python train.py --init_std_down=0.0 --steps=8344 --dataset="wikipedia_en"
Each number is 128 + 32 x the weight over its row's rms, rounded and kept within 0 to 255. Layers, rows and columns count from 0. Numbers have three digits each. The size before them is the row's rms in percent of the matrix's.

# layer 2 attention output (transposed), 512x512, rms 0.149, rows 245-322, columns 128-159
121:125136170142120123173087149109176082133153153119138124124093101090188165149149117094108114105148
123:123148132126144121080125135156141108173109141087171132122127103158111091139192160089088128105123
115:152101122152133145110214100173108125133103152124125172157178156089107142091123151125111170105063
117:143104171178107181124157131124065130166118100146150095118114133136083128122180118123168116184130
124:099124135157075174120113115088093140103190152109133115153141135086119096134160143105072140180064
126:141142215133138172100063126119128141105155176119109130143129139114117167120104159141145101184153
117:183119146096168146175113191091185192120100079127151152170093117095085135089184136099133156126090
116:132119101129108122135085120125128197123148157118080122097153121121145116137152111162130062131118
122:058101110115109113189103159093140104146136151168156160097099119147100141106107146128153155136190
114:169097114087129117131095220041148077137118125185143074044196142192122108158098112091152108200133
123:140112098142086145116203057090124165082081124140152156141153118163082149109118113119121086159103
103:118110123170108195094179168143107166127102133159140154124177115086151067097118158150140126155040
099:149087180111157135073176127122152163137147139161079122115089120137133165110169103156182177096118
101:120105079126170179140114173165060100118126149160097118155133121101107123139108102145123181112105
104:175150146148152137085142167195201092131138177164118182128127122114130102122109116171138096126117
103:156153148142118104141145176160163095097129149082125145091165183086136173127088156137140040136134
101:149199090123152098128124140133127151123189172114089102134165122087096130130143186113098153101069
103:154113175137109147097133100109163138139168069109101154115146041127121205082063161123086127080128
101:152124101127109093175106207145132143122102094084141120120121155134088127114157070146153106090191
098:136140142118172166109180159119078112098092138111104146058108161185124073122145145118147156076099
102:094101139178094121149098139146160078158112132033077067110135138157140126057136139152140170116102
098:099105075145163109100142140107091145108122141195109048151113112127092154148202109154118160106174
092:106101156113162138101098124178127103068148074128205153078170156011149090153123142083084168154102
096:118122116081143089138090145169130146070151113177083130092126063189143092178114093191141160188140
103:067151121164082058146134136174112127093127093173123120111033108123145152083151107098165087155096
091:140112155177107185147120120061200125187082158224105161147101163129142151168153159132158157139122
101:163254143131176135155123084135141025141092119171195154166157123158108100126185137059129153119137
099:102112136156112094116137063123105131137051099097113068113128116182144160119189087113163136154087
096:107109107105159139146157154088140123103052119076167092135142080071079164150120184119151066155109
107:061137160144097132142205153114162035180104050134143144164055070157085073094132109192085069148114
092:137205126134089123117124185123147179187104106147151102067092132155150114202145164092154076153088
097:154183113156085182125177099120139125088119159127126115175139105130134117175167142071132145152159
097:147134160109175129108164128104139173098118141130133133115156076091126138115112126120115200083154
100:151124097177183193127134142172159144124156161070170096131091188141140093135047201109176108122088
094:042138118136158184079106098030137122130066104095192139135161117121149163157166121163158117110129
106:148111162141090109076134122175235113112098125144153153116160084103129100114145140110068105180135
106:146181157148103178091091114089150102142146063115164149098176200165146129146172140091135146100088
096:148097092100116103057091128145136185130095163173094139131144135191148099113158115094126108162142
092:114148126119128126155185083107157206101116127083113146128126140144127126117031160173096145220112
099:120150148098171163136069160143147127159137089117148149137174124176142083143211099155118078152092
097:137141173107097134179149105078139165103131138086133074131147101144128174168146061144121137114143
102:091123161123147072170120123114098140101125145089205123050101110156115106149118127152137152207155
094:147137107101131138178116141127169053098121110114117095136126132100099028098098112145098145065125
101:129138197103122132114131143122100105085161141086124120120092101138092154109159098087068085089112
100:128112151107106092104087130112067156123133126158151123045137100172131132164136063180158126119072
099:136105124125006177141143127052118175153114146120108104107180126190188107191143138163131131168136
095:100098117144131126162178159127152123075111109120124096145124128174100061106126132135138069121104
093:065124184106087128125183186093164158100159094137150179115124064130192108162112124123117118115108
093:077094142136146152204148125126109137116082077157063105081144128106140120140117186128070139101142
093:082128110152145170154088114177111219150129158111117115112110113119121118157124153130110124146075
099:040103130147161106076119081078140128198136088164121096139089104142036188156155131173181079125148
102:172116095101150141120144096134183174162091151126134151100191150127180154110126066140155184166108
102:153149100108094150210154130095114132135138095082137115103104160187135170123150087103079098098166
098:109074016132128122105184117185133129120084156157076066185179197140145100102125165142096131153145
096:131135087140155127137126166106148115141100117096168124101139165186139069147169169080115139136181
098:119109128134143132139070082183142050227126154130164083144182118132110079148163104128085089121083
100:134118122139137173141087098112123178118115148114129085145097088119101134057120172117146139114137
103:125116182148148207174139060150069112159124121151128043091126149062092128126124079160119177111109
094:203220174129101095100124161072128180127176200134122110111127116129092135082088101120119145115110
103:131099135160105153117145128159159131130101072170111095063158093185109164151107086187096132172121
107:104073135088127118175114116147104132085148133146148097063090135126134114159167060147106126168090
104:148154159128074140182145100110118068128114091098147144065139122201120122125159141137159158140198
100:130091149111088069125124107141146189151100077089120121051148136104130113080121153126116159107069
102:139099154160083111191152115124142173132078148155134138096162163106145120083152193108122120076150
100:098141153101098157140123100159172112083135096103103101128098125126131096162154093135116176100076
092:139096134139110081173115125140171144165171111124098118152111159092065103113145136116077137119116
108:108175143136128070102143103108132116093166139152190088156084121142086124157172136118158092170158
094:161081143116113091141104108133131068186127149124040107156072126095177171092127106135115115124137
096:108158108121096184099059099125129199183147139139119166086194135120173185149084159146138155122124
107:143182094165107107112100079112189129143173132126172134136135146122144133131096136134114209161086
103:158190108133156203129164094101132022161123103115129160139138125089109178137108123081092147160113
092:123101102152099129191149106134159090163175100119123152083154136076119120140111115157155134090123
098:193120144131126188100122095124102124122113195072047150156139167143055078143185127120188105093129
089:096122153144125133131075108117084140069112129146143165102096124167113087070093139185179127073133
091:089132106135109104172084092162096173167118113098123127097098160087137158111089161091156195154156
093:087145136168132166138172181174102177079124203133143130089193095083085084143095148122114131175115
102:129176091137045087159095131126139128119147109087131122142209132154201204103143124126124109112101
098:198103137166143142169133167118166078138145124125110094088135179137124174078190089168093126112141
# layer 2 attention value, 512x512, rms 0.156, rows 246-322, columns 128-159
116:145056111151116105136109100149119138138141114168098152166130074128142185143089132170146175165140
111:150141134129126083116106146153083130074088030159144090144118122085118144093135123132192144120151
114:106111097127152091131124107103115190151116170167155068118131102144182161115173125172136176118085
119:141122071091160139110130160111092124131114137129120126102124107076110141109117206114119109129141
122:161081158128165101155089089113137117187134173149090079191073118159145103098169090129176137111184
118:104085152072180099136145143172120138106182120101143103163160112130108170129155135145150156111153
115:089122106185147135154172138122128127088125158137136173079132149155149137175117134125153163120190
117:140165172096114145101153105149138134147063156103110065115089123153135153096173159114150183094138
112:151170171084121135117131159088157132133152064096157129137174141082087145194119115112080084117146
118:155132103096135167152131111123160137130159104103139076059107120176109109105101156164093134121219
101:120192122114131075103105135153156089124149097138082143119115129151081167163128106131083136144143
097:100162152201106132160119132174108132080164102133159110190129100124158151090086113172090108156118
103:157129136146066121219142064078153163109192133115140128030098147097152115112125104098101116123158
100:038137120095145181195106054123097116117118074113116145165174119155180143122155049135133133074120
099:110092145116094149143126101065093123180143157148031083154103136174089066115190127163137128099120
105:182155060142113136136197112085122069101075090149114124155126154087151173093098088137100100145139
099:088133102189131085153093090155138128086151125115149127206153131103182093143076123107152132142146
099:125097249183096137136183114130148163182145141174153149124143112122109121157142158131162111097116
099:138087164066096124084172135145131109142141140146103119192187087143133150126112160094067105183086
098:167129071086120156197118168118134157215124140168137113157158173081118110112139130149148116170128
100:105188133134075141096184144109099122121084117141095083163084184080182129053112163128137109137098
089:166171126169113161154136133114125137190142140132096173116134097171090149158070089120207138155162
098:119093131144102083142156152157190062121163059113151139124159141106090196114140165112113132080125
097:138126140066157173111115115115111162139133078133134179129109079096159144159087151199123112156125
093:155144151126092097122130143131113151182070110126113063084121142103118089117130130138102095051143
099:167024118125135142114136153185168111092114111117136121167129149155152113142141160144101138124135
099:143154163119116136099154142131105160110151162156112127137125137097181079109145095165101122130117
091:123112142123097143112067130148121136187207143171146172126100132117174193101128110141107149094070
101:089133102087136110162067144113112177119134142137104166114198153147165137093160210111166186166190
097:069059126105144133139153107086126152086090159088113215173124143093098232111058174139120148189119
099:112104092178113149114201171151157145100133125128104148159175138099091126073148118093152097105131
094:131133159140068143122117135164132109082117139102089163161101083137125152119128135093110063199090
099:118157122152125102183114108158100140138152122115082116113158047107075123187144135110088106115122
099:139117146130115102118086132203104108137082176181115078096116149138104100103134112138146079156141
107:099092152113091138145143183114122138161081137102147152152083106160107161147098112146180089096181
100:181113149099133124147173159138180190155085201106094105137152148123096085085109150199097116072121
094:116151143176066061122173139118135127102130135121115152091137076073112088174102137069141099114114
096:189068102150115185114087140138131140113161141081130120205139069124169127119130135076210188128069
093:090072155115152160106088147131066133071071085154132136125157116159108131140090173131120186117176
096:132126135115162136133124157089178056089099136136115115157124130117061125089128107129089084101108
100:102162125166174108241126145188082143076104137132082092156133207122109116172158142086104179145097
098:091098126226091134138139076074163141149159164118160130170120140135101146144141103123165170115141
093:117130141138126083055121132108103116161104053125143070212123136132120163128098118093209152143109
099:169118146144124192157135060121180154150141132098115119090125152163147118177114128106148163114169
097:116152090100181062090137108171123112114136169144114157149136154152143137112102129122138128092148
094:123145104183055145131097120175200196170122085196117129129147155136137110108096148098085168128114
094:133059111132118137106145098174128111100133115130119110152087107190182090109172126162111108087174
098:160166091132150109105103112197154122143161190069085106190096187147116148110137069125166169142133
099:159107119083176108127137122125090089152128121156129109119180133174086165069188129153138105133183
103:169112125091177157163059139167067098103138172128141164106146171113180078132182141099083130128124
099:110127142135114153163113115173131141090139089146102065186119135167114171146012137181096092137145
102:080157154124113126119116054098092138150063196155177125130170146126128128132053110155189143088059
097:099111120124107088203108118163118152153144128135126127094132071107128085141144204114092177113134
100:098118136142113123155166109171148118116086165152175200138123139121146084079076162155109089121103
093:169131071041135167080172170116103124075167178051132184193115160142154129124129064176187131088140
097:162103109089183112154155176100138081095175085159109091172106134141155152251168121121121074139218
099:159103113183130108095179127105161134143140092099112102149120187152112182138153095089119116174193
098:154172096152165138127092163141103099159101103104176160138160101129194152104149142126172086168117
103:116137133129204123136123125108077118142167112124147131120132117151147076163122148165172069121157
100:081111119120123071105138122148119094124120108144142094188113162161090118130159212122209185181072
101:139098090150167111121138148168163123139091153190121122129178191122210099161117102149169134103105
098:150142092155132101106165113114117123076115097172124171116098107085103120125108119093133068095116
098:118146106117110112068113082100166108096153160082099123112166139130121167177163115138199133107093
098:211160188109093140169168124123097144119085133180174064080175135179082076080139129103130144118156
098:152152114094093152107182129148085167113165130137121071119119082132226115092108182153162127159147
106:079139102095157115118156167130187084145125104129115093110185099152173149071114083113109125146068
096:140174140138124211119142118114151160134101105154175128159145140140130102152098173136121122126120
098:111139126105137059153164203124135085061166067145104141096114120144053122164120140101067094097133
102:149088142125151186122150135123149120117110132140090136154136148174119120145147106119159099110127
099:122080074126107089136103159170118156170095138132075126146148153055151113097147157095149091090132
097:159115166143132104135145138131125149061100133142163112133104172106163131182198125082146069083147
096:086154132144156102137140178137102121140131067192129151145136184119147151139105121146068185173121
090:178129168170136145148165132154150082155109144100093068148177171081103167116106130111167144126122
091:146062133121164232122113134090057125133166114199178115102120093078140159156137098189111085152139
093:169091150157148176142142086124171115142153125162169203094146115097168136095167075081103141176107
101:127176174130087130181099128144171118100072197109136135144102157156123143181134071145164160118075
098:060188155159153149112166119136124169108146126080138119163123092127132129133191159095135111084122
# layer 2 attention query, 512x512, rms 0.161, rows 256-383, columns 128-159
095:079095136146108119126131102146157104104188128150067089187195113194165092167155083106161106086118
094:183092174106197105147131140152094176173141120146151125138146084156110175166123148175230154089089
092:139151104098141109084141115125159122111114093088111146108150071072067160111091128098126091111179
098:134119112127179097057089076091162100130164085139100098153135154148107142153113096140109137102079
100:135120069111153096116200145157119107157131097133124083155152108105117173112151120143127106118146
090:108134088149029169145100085143085109099099086151059193111043125113140112136142143163116125152114
093:183113121148116130106090175096143145122099122133114131073100129118191124150130107106102201116128
086:135088121105071109131141142096124078135186140128115149135101151120132135101138119128117098177115
094:204159120160092165026085096121095132142133130118110093110141136100084134068139117148147125123124
095:102185124113095161094101184110117085131084190149075103128089059144093188116085149135163112106118
104:140128128060107132089108113100133140196164114141114121163143135100152118091124091121126138092114
094:105186118185097186121134114155100099074138166123133136066151129132162156107101140112131140167110
101:119087106109123128120133097124141132099110063094101101108141127111070141209135118113113140094149
108:166147089141137160077096087181149149119105124115162124119169134166129122063170133123207088152127
105:104156142122134133164152128168140072124104095134198134097154098137168131107131126199170158095151
107:147206064071172128107102167144122153104103129085152108231140110092120138162115028152148115141131
101:153123120127144110116147120082183113110138119135126106138163118174154144119193083220123146128085
104:131160156147145132173131106117188130106130076128122212127104241104154162132135102161080111121086
099:053158144137089138133136101145105080117157108140118122117152129105090095161106166159179128088134
099:152096100168145076168119084097142151120109131145081130109148127155105135117147111101188123118113
102:160139154111191126136148119120137113085097150071079065133105171165113137139138180091151098176144
100:156110112135135074116129092114155087131115144076102075128091141114134154090128153101119121156114
105:119123125137178147085145114086165090126077144106181195165196141136100145141165106142114045136120
107:126155076121132141126088144120123186085138146126104093095127131147112147146183029119102128127143
105:143125110128108039103107142090175203104127118133089131152143161107099100177039115178193110112080
106:159111080181149097152129059096094125087095142120149171157091167190124172159151159141106135186115
102:124165134111158108132145159061143151101106145155107112153105137112135104151099129115123090124123
100:195157129132127121124094154104125143089119023103145156141122168131158141136140103160087090097079
101:059080139106156114199108152108128162136120123117168111186085129090093106165139160111184095162155
099:128095137113142143086044154148143163130148082106067138130113173086112082134107121071140223120122
110:113174170147093101106168097081139123128109155061107122156095081132111164206109131138181120066129
099:089128072125078197123139137162122117143147139180102203145097069155088108145134151114137135100172
087:084131133148094149111113141129139158138129107113131091142162097156119103081194084122114100164152
093:160147121087134131119191090146153178140163138102152112123090181130165151121117134146106129122120
099:164139084125152163121124104116125132088130140113154129135116082099150073034098142082070147149159
094:132101057141159149131138073133145158114108164150149132131080130159134128148062122134175111119069
097:102140076155098108155105157110149132133106119122126157130131105131107133105152126123132077106131
098:097129099157132108153108148117117173127175119178155127136159101138105051122117141155105121103125
097:091175150056150080101157141129097134181118081063126140131150115121133085131125143213095093207155
095:115136159175112122155105081180122148144151101146137099075102138123178104116118138120087120169073
097:152120073146191148127120121092137116070082102117120180163188145181140149073148080096159145135128
097:097081125072130167116089112125169134117138038155157077103230120149121131148167134116082098160138
093:154106136187176116106108183130156150114086113142109105154118092130113122139129122081140104182102
094:129140077163118130073092205177172172192103121128134109147173126132137059134171129112196117117133
093:088181080081132097102102144112097064180142133137128091103119162184169148129154130162152145166115
104:171096122085170109164103113150170111085069122168142141088181116147117136110162092108112110097096
097:120076197100117131117222094113163057094094119122097135092108102158084171132130115191117105124098
109:075123169130121103141102110137074113172181148094096111092160140061122120177100099142110114142119
099:059193111137106113110156177140143163107139119134097152158105097099116146145156097130098124109187
101:093137111122137157137139100119166185180127137126148127125088138087129146160134122155161124091101
106:135119108042131124098123122179141096141063170137148130079165123093157164082129127197167078159119
105:125102169107127170182083115142123086109148147124140150130106142114141147192124109091122185133088
104:147148147136102197122100138066089118159099152120128107157114110151157085124174158131132114160099
110:055090131115083176088088131128142128095163170112152049083124125085117119100225133097131146223168
099:177131139113114105090123135048151100150129104064139143082092085146111102189141220114143198107056
099:128167138101127131206171127126131114121145110116096132174107107110106140102110160136144143146132
107:101104142121140129142170105115142115126196120066148161084162139106163116173151095081152114137077
106:108130114109150130108131124119109160088168170110173060119090084105111091153176107167106155139163
102:140174121065142112163129119148121077089113122171131105077076177149123097128160154115140116127064
108:139138130106107096132089171125093126135112141144111113056145110056122135108065164180130135140138
107:109156080122164104142111155139141133115127140120103112104094186103096093161131160116098132077094
101:130084084129165108078107112116114183088113121179181121106159145093118093145141160155141084096157
103:112152216148159118105154140075078168060190197086172162099103137167084168156166165109118171121115
106:145110118130137121133153152132123180061138051097117136097108063170125134119152076141115102135178
082:098112108128132157118093099132086086097223092084119101082167114153120143142103111181158052147142
093:091098147149153074119172184168171105140123089118164111142098153127064137132163123134127128147151
083:100132135115154085088129090093126140106110121141125197133119155086068148141172118139089086117117
092:138153147082132139184112045090139168137167083134108106140123082139130101184103077180096095160085
096:066142085089178083144097174097126122102108132125157101135139115152178150166068169096132106141120
087:127163152151149097100091072099127177123114159146150181147086125119113133125104172112125148183148
090:165100131146109061099140156153129162142158119086166193095084165154128077120129106199126085114116
095:135095060119153157162109171106189130118126075089137116148113127054165146100092158074109112084068
101:108135166149079100103128102087088121127135158109172107118110137115095136099105132143115151132176
095:159152163159142131136105087132126059139117128138134075125125146132119140136115154106133125147156
097:108122071109084124116097082154133082130135210083151095155151127132149156139135071183096134144137
101:074099121134112050137082131174150130080183095116133133143128134092091108123139127202074137140101
098:086090086091209082157127106173126187123141106091126118146155110155147109154094124197093165104168
101:156181139173144163137087110148094111168063115139086142129103096099103123142109114142097078138172
101:109106091171077077113115175125117090126146166115136176100151123161088096142116130126123146137139
108:099081104150084088190194146106138093141154165115116127130166150148091138134121101096113121146153
101:141131160112113110107162114167110110117159172129132107041097127121178121074153083162121122162091
099:149153120121058136137138138127143147133122101163050144087107129117105162157075131161161142118119
097:073117072177128102120115082100070173180096148148122116067186195165131137147157115151109138136137
103:110096134042086099181154139120141093210173156188111089114100118111160113067165097130102068108128
104:105150123110146143121062153114102155125127084131104069105082141095157073110096081142078164123086
107:149221089134157116157138189102162117096141148203145137095097107159169080104141188137125159166176
109:084152159148157071145165163125132144131065146095082161148155087064094126185174155134151111150153
103:137188132133146096184164121127109176168138125161100133125128130128134070118144148168208146169104
103:110129152114103152113126124092156137134239110105121110150153098162148108137060085124163096099100
104:120093131125137155101115144144164154071170107118151103150115176138158131192127185121122104148165
102:188162119156057148100172100068180137137093168111159133163112157114138112133106137231129080143105
101:110142098122153133127135085086157128138121117190114126133131099116085109194111127116124140066167
103:160149103144069144097111092115117084132123135089083048154138154155142130193113105151134102160071
105:160121093087110092085081155136100155129170110134137064137159110113031128133163118052115113117078
101:070188137122117151109135166128152130173122136143123100134146163111132113129125105141197156173171
100:112125148049087121125136152129204095112173143119164132140161177121065082127103128159132150091166
092:114140103135127095065107160137112148050111156124146205134119116136119085203099112099152097108148
089:143111188096083158152186124117158137137134095162109083046100114175096096136112090137134197202097
095:168125108078095098107101111086089098112158092176087085116075088136119118134168099136120124156093
086:134094132141099087140092179121085140151097129160147149114127172118126051070105114155126158101119
087:166163141135132112128079102111152123136154126067160152148126128148156202168116121155075120167134
094:165088082149122122137122120139141182204127154137129158167102136166170093099124164125142139121106
085:132173174170155140130114113076120094128099140092122106068177100116103122154143144109133123158044
093:115099060161099119057150180062104104096132117134159140102096161105111143110133141102147140113177
099:140085145077195096095176127126112102143066073174092145099195106088117136128120078144181115153141
102:191138112146130102183177106103078105086146102163061107146109116083076145144146080139143123104136
097:132102098155180154207105083119118144086147061122152166156147147134129198124172137165129130175170
098:078107195087116091113140103131109146137161068093143124150163088049110151113131165102155154145153
089:161109137111082127080124160143124079154096156107146160080070124171098139112099133093128143097138
098:170174099133121202120065160111111132167117146111134113173119120138147141122124121118125091134088
101:152161159098154137112140187164091162141154064144132170104161094125141139149084106110102164094152
105:148175158093103122172112082143075133097150136098107141187076209143145073114089111173094134139090
109:111156105151147094105130102167142120121167124117201147157131161127146037135162173129115122144149
106:140118134029117149149175136171143119118142095157129118102103115125121147159109177089131106131141
106:180099135068143131150091087095095168136172132075135147153124129070116090119217080176170089149154
102:115155154113081122102149119122189159094109132152092109185121165124128138159101109124118098178120
105:128131126199158151131152097123152150130044144096113182113131147116207114125086118159094115149072
100:096149123097114104116141089149157150120114115119154111164046127101098124140096133116132120121137
106:062107135155125042073103185164080168093103074151148172173108117150100117146088119165161156109066
107:124139138104120114172174122083166140120091170165179097163127157125103121140116193128118200092070
102:102106137111117145135049102148178073168119119069151112178203156125079145115123101098102130140066
103:114177121178193114164099169184189076101113167090094099169159091084094103120134105170118123098109
103:208137066101101131140164157114118196137160141114160172113131160139068082078166142131157113098106
107:119161122138144113096123095113103142121134065136171092135159080151119112192149215132147105148201
105:090091129178175198074098128107152102058145098168115130149159132114134148148160095100142087149117
101:130093214173090105118105122067207105123117147149115084112154190173104156139162140098092170098044
102:103188057116097075141152125129157156093113102131194136081111138097125064114231155113163109155150
103:098058105166105150101131120099070079167162110181144123130142148108107132139086168143098137106176
# layer 2 attention key, 512x512, rms 0.159, rows 256-383, columns 128-159
090:155129099112176091131160157106151157101067089132114151128156133158115147133090158215149110161077
087:076211131186112131120151176151081093049092170172100087101114110111120105140082170136142104113139
089:126104174074069108054094102147163125144113118176134131144117107152137146118180078125082147098109
093:150126122151098137089133095093039157142206159123096147185191195110085122136124170132132144138138
091:060143146170130133049045112110084128153110137088132116177137155173110144132118189167108107156119
097:154094152073120132113184151098126159110118142110187162140119151104053169118097112106136145123071
091:183143069170074096126118175140111180123124154082098183140111135062146145110153166142092130109100
091:167164134126142085106104136114113113106132137150091198142037120171110116128175171143129162102131
093:170072110143132116162144186097161117144127110137169107112181090114100107106118082122158109151104
092:142151135146145118152131158104137132152144184107171149121160130123175148191162123081086158198144
106:166070096178118160104151119118146131129136108106171167116126068138120094126075137105056130168166
097:081163128122131114142168146103095119098163116088126120119096136079119120101123172134111139129104
097:140160139099093110142138158162110154146123125151117113117136107120132156065130118137123142147109
103:128163098039135147201171123128167183124255116172146187109105108124114159174129087145131105081110
112:112108107138116048170105130162106102155111123086175137135079084117138155132139055126101094159149
103:079131164160149112096112120128177113170151120117149108091149144102122178037151079056137155125110
102:128165114124110123086170143138133097149113104125082149061097133136127058123054112129051121109139
103:181150061122132195115082132168096200162101192206094106122189114155200055159128171023165141103120
096:151113084073166148134152148166146116123120144072117107143104127169178163098124165115142094102161
098:159103148122141071170166096094118101088127140124100094114099130124110159134152182157120049197098
102:115124131146156196135116153062171079104185150086087150131163075090124170077143096109172126113138
099:082136132111112097095134169071067150100160168207122133101164165127164100152117153142067139038134
102:070117121135174086155129148177126135107141126146097130100100074165195085164112176103126158161117
106:144179151129127185170118082116098143120065124079152124147149103120102110123100155159135111088121
108:144119117121253127172105142160155141119093208108201166140152111120159126153156125136059072100115
103:130127134131121178149083200113164168081136109134103057116138128114189147129154121072158088096110
101:102054156232116153120159114153164140180099124147170149064094092122141084090107119109109115107106
106:101127167100070140106152138118144194176090180130071101111154107083103122160105090206134107110191
102:115127151071097123074190118113142131126135130185101109138145155130177163161115105117101062110085
102:108146070149133172045103148183117154233182115077108129117147106145116138162171128161141085097174
106:193110130148084170101182112117123128144145066158155133080111118147126132117117132128063198134097
094:149156103115187134117114141135110141068137109063155132080121140131163124146112118084130152124142
083:199176155096131114124130080119079098102113154181105203112098146102171109142107161165125089054117
091:134107177110114027079124167164109175110096080135070120126139130125163122150136060133139167102130
082:123098193125122157102165128094146169124146105121074108047103147182115186142097114176135138155087
089:049161199132095095132096115080131113148118100128082154093178170113119171162170151189137125109100
091:145084129125135160196140159141156093094130117092093175098084143146124098169109143196136161032086
098:127179110111129113140132143147072139128164084118180142138116146143144101154070109113061148105142
098:098068128115155128115115173144181120163191126098160146136105148144133138189098136085139080143099
091:157129148133173122144121166130151150126134144089141157136058108122096140152165159136062117070118
097:185129134107081153167170151101126147102117103146179106106134150115133079131085172035132185136128
098:169132114098161138076150150066120144173131127105065142148120173050123156175122109167178137094130
104:153095184177126180116125155134072140173119171144152140160178141204156068083120186124164158191167
093:153165142119130134147144090087143161115113111134135139151161121163119133131160119127132099151122
094:183146124117130143161127144078084130142139063142147130182146113144124154133115121112186097140133
104:163126157150077140107081155109102169142164175136099070058106090094120055125118189105127148060161
096:085119056124138067113119062104111142158079178124159188153100182141171085150118164084124093135140
104:130139148159082115053140140188161115067096056160115164117063039145133128127111118108105136113130
098:171155159137091135131093151127131092105099098120156139177146053130149108110111126094145105138124
097:181127155116113149144049117099140124167159098114133130128137123098186128086155190137188113053112
108:110153103158148112155137107095091057115175084135086160138130130115120138178122141148122172130119
100:155132094117114102069141178114141081140169203098168158189118098116145161128105119121080133163151
104:110102159164171172118169138114052129118102098122132129035177163144072127153145121139136155094174
108:168129081145097081154176066097120097185102071114120127187083110105103116125087033164114152078112
100:129154089151176134143122107173141092106166086071133097080163102140107195088098145156106082149149
097:176150118097151116031098142192100078105108183112134140137155092139174119138230098103088123154089
106:134181103053139120162113103085101203070154154112100189130093157128134140112102160160115181139122
107:101077096117127101043100125122140099131103102095061142114139083125166189061092072108113176168147
103:113164127131216119122139126130084027145154134120053151131131135131123134142169092120111117145132
103:149141168161100110150148113128117137056158080141136131129133136141153141122134168126121176158137
107:155144135157119126129172164116183080172098101111157139171135148108158130160108138149146119095143
106:178152150128189070129068111126135138159189118126121189150106165120097109131158141133108094127054
106:134154099118087173102107103169159106168142172148101082141081167118127141125083127128110117129105
102:118109167097067169126174047186143101170121161102121118083094127145129148089079117064158211089122
083:118128108113165132134136114108110129113185146174170129120116133162141153126132143186092119133178
089:117128197116126127162090101143098133127116101057149154110100068115180196141100156161092113135088
080:137187149176168114113122120098171121125100115123174113098163119111130162159132126164136069145129
088:120170205136172113119078140173149159122048078101109100056136106130150131185151134158128110103064
091:137088114110142154127182087085067129082158182146116105089120078094164070107145092132135111226145
088:110067169181116182164126093178157128204143134175096146129111142140127110160115204143133147106062
088:164137130103185106129142094075088115075126111131200145165109126053100102158103144131123069132102
089:123154135132134124146130124169111141118148116104093078122140098119036137154110121131174126068119
088:165063090133124159116080160164127096084108096140137169131206102201155073157142183122136126120070
092:131099162127144128112110164061095131106173143088136097057128150091140148135153117116119141141124
098:103167116104076203121172120173129185135094113207122154193128153077105130112076112159101104140134
095:140111113153120152119137128146104078186123095116119168103166082184096162090133139152100133062119
103:166158193133146137185220157095096045104139128136117080045134152150128109134144116116156114139139
097:146114101048091120120121118110112142130100098125122120151164111140124105100109139096152199145087
103:120114125098159074134111113116129144149175113105200058110148204132133168110099087121090139109087
101:095152123134131167192140195161127103132155104082096099110174108026193046156076099053131107133156
103:162149073116122145154114128141113149097096155168092116153155155131146144145099187125107112134156
100:136057178064123083162142139087086056133194157123153136024124080115134110075089094108133179148131
095:120125117131074096105067061105172163124149087150133187159137143084142144108132112090166144073128
104:147179110140121130076062148136126152177127122131105153149144113152143115121130171147166180114167
108:147110128198152099090113137130093123150079078094092230095135117134118130105102157113111172154116
107:178046145111181081155151156099114140171124145107114083085074131139133122168125136084122085146103
101:171052136244147101110128120101197166185137094159161062118181122092159153157171167125165155099114
116:118143145081155145105187087122116120150166145163063117119111162125077144227135152168149117080150
102:150151120074124169122054203188067126098120120141085174105164131167098097134110074138110108092147
105:163114138089095188125127163163075102159111141186123114115163132134103082185131159168157135169129
102:143166134168109106134099170161156195063108104119164122099116153107155062163105096146109127147127
101:094131126130182096138146189104102161161106134112110163093080102173098153115181046124043081112139
099:147173114137125199150125130125190148178144106163167163145059114089163146135130092140129189123123
108:060148147110141099144118170160141117138158098121122171159114105177121168069152134153121124112119
100:086131179155133176063141090103147149114144123103144146047106109109063154094186157156117126136074
104:115093193139085084099101141114149130055145085157136111098185105148132106100115180185113054161093
091:097157134111131178094178076139149063121071166164135197085166145111131179153149141124145155143093
086:115117160140079150179129098177138155087118106203195124160152181133079131150135183087088207127182
093:088177135074131167110131082123063151195119140149065119148149130101119085112118166178113130127146
091:185168186120129105126095102128146117144173166171108140093120131133108156134076119095120144163139
087:076081126083087091116087151097179095114102103142109134104108133061086068152146125092208097077137
097:110179088163201165158147114150157127198131150126122063125170121123104167121119119138121158083139
090:119155129063096126107144170153136112160150122147141155120141089141194127181110137137129152151089
095:154075072097141179129138076130074134070139126156168121139139148104105083148152150079118138099174
096:170187155114118144129112135136102075144147116189169108116156167196138113151171178088136149131135
098:118085158079191162126127118106138099109153110199189108095071151169123127110102189135178187116140
090:141127134109088090092109166171086176128125115102069154103170106116171093124089101123156051094123
097:198126104156164129131146085136117135092094124142094130154152162101111166166127141125170121135118
089:132106106129181130156135041145116088106152094173176123084103092137153143172078130143129129151133
098:177083107085217119142071163158097087100168078177125171120090163148167113102080142144099155168166
100:098089147146140156189104135123110096159122081119104234163127130155184109146141159070117100152152
101:137110135194105058125142167167108121173146060131160141098155079083125122119119128143141140126146
104:122150165208106143069104146154151145097104150097126146136117101137137136149147118113129095134114
107:106133069126182158106155103155157064110108149121126139138112045155038148085114071133089161154145
109:158127104142132150188141149171120123133116113213146172093185151173161137139132090102133100111102
105:111154130126172101128192145116128095088139131102117124129153157082137164117159140119124106139132
102:149122136091120130145119081144151103103111146090178152087108167153056121124082108147112164103121
096:136181081135146178101117141119149060066128109081133168190077154097080193114122110143090118103132
110:128127096147133073135130134071126135180071098079106118078091135137115110093153111137093142127134
107:119150093159063106121109157171134093144104137089161060092080137180152086114181100177136185130145
099:252115158106144100126126141201126099141168125106162176118166123118092118082136125084148146106137
101:168138128119128144141107186158115138116120098079134157110068094142116130089119091101162115150138
099:106147141078119171122140101190100081134152138180131178091123079106119159177164068138090146104136
109:155144072159116150090110128123116057163118148113146153190097155120210144114164116109183088178109
100:120096084089107052109103054072132074120118107138163180151106123140095132098122114130115108134131
104:124142161109163128100090148089114114068149098111113089195134131140112200130168169114162154123071
098:111092137160094193194088180131089196133138129129070079090119128147130079165142153127120076073115
105:092156172137158135114154066120151086096179161157173120085154157149133121110184140116171109109146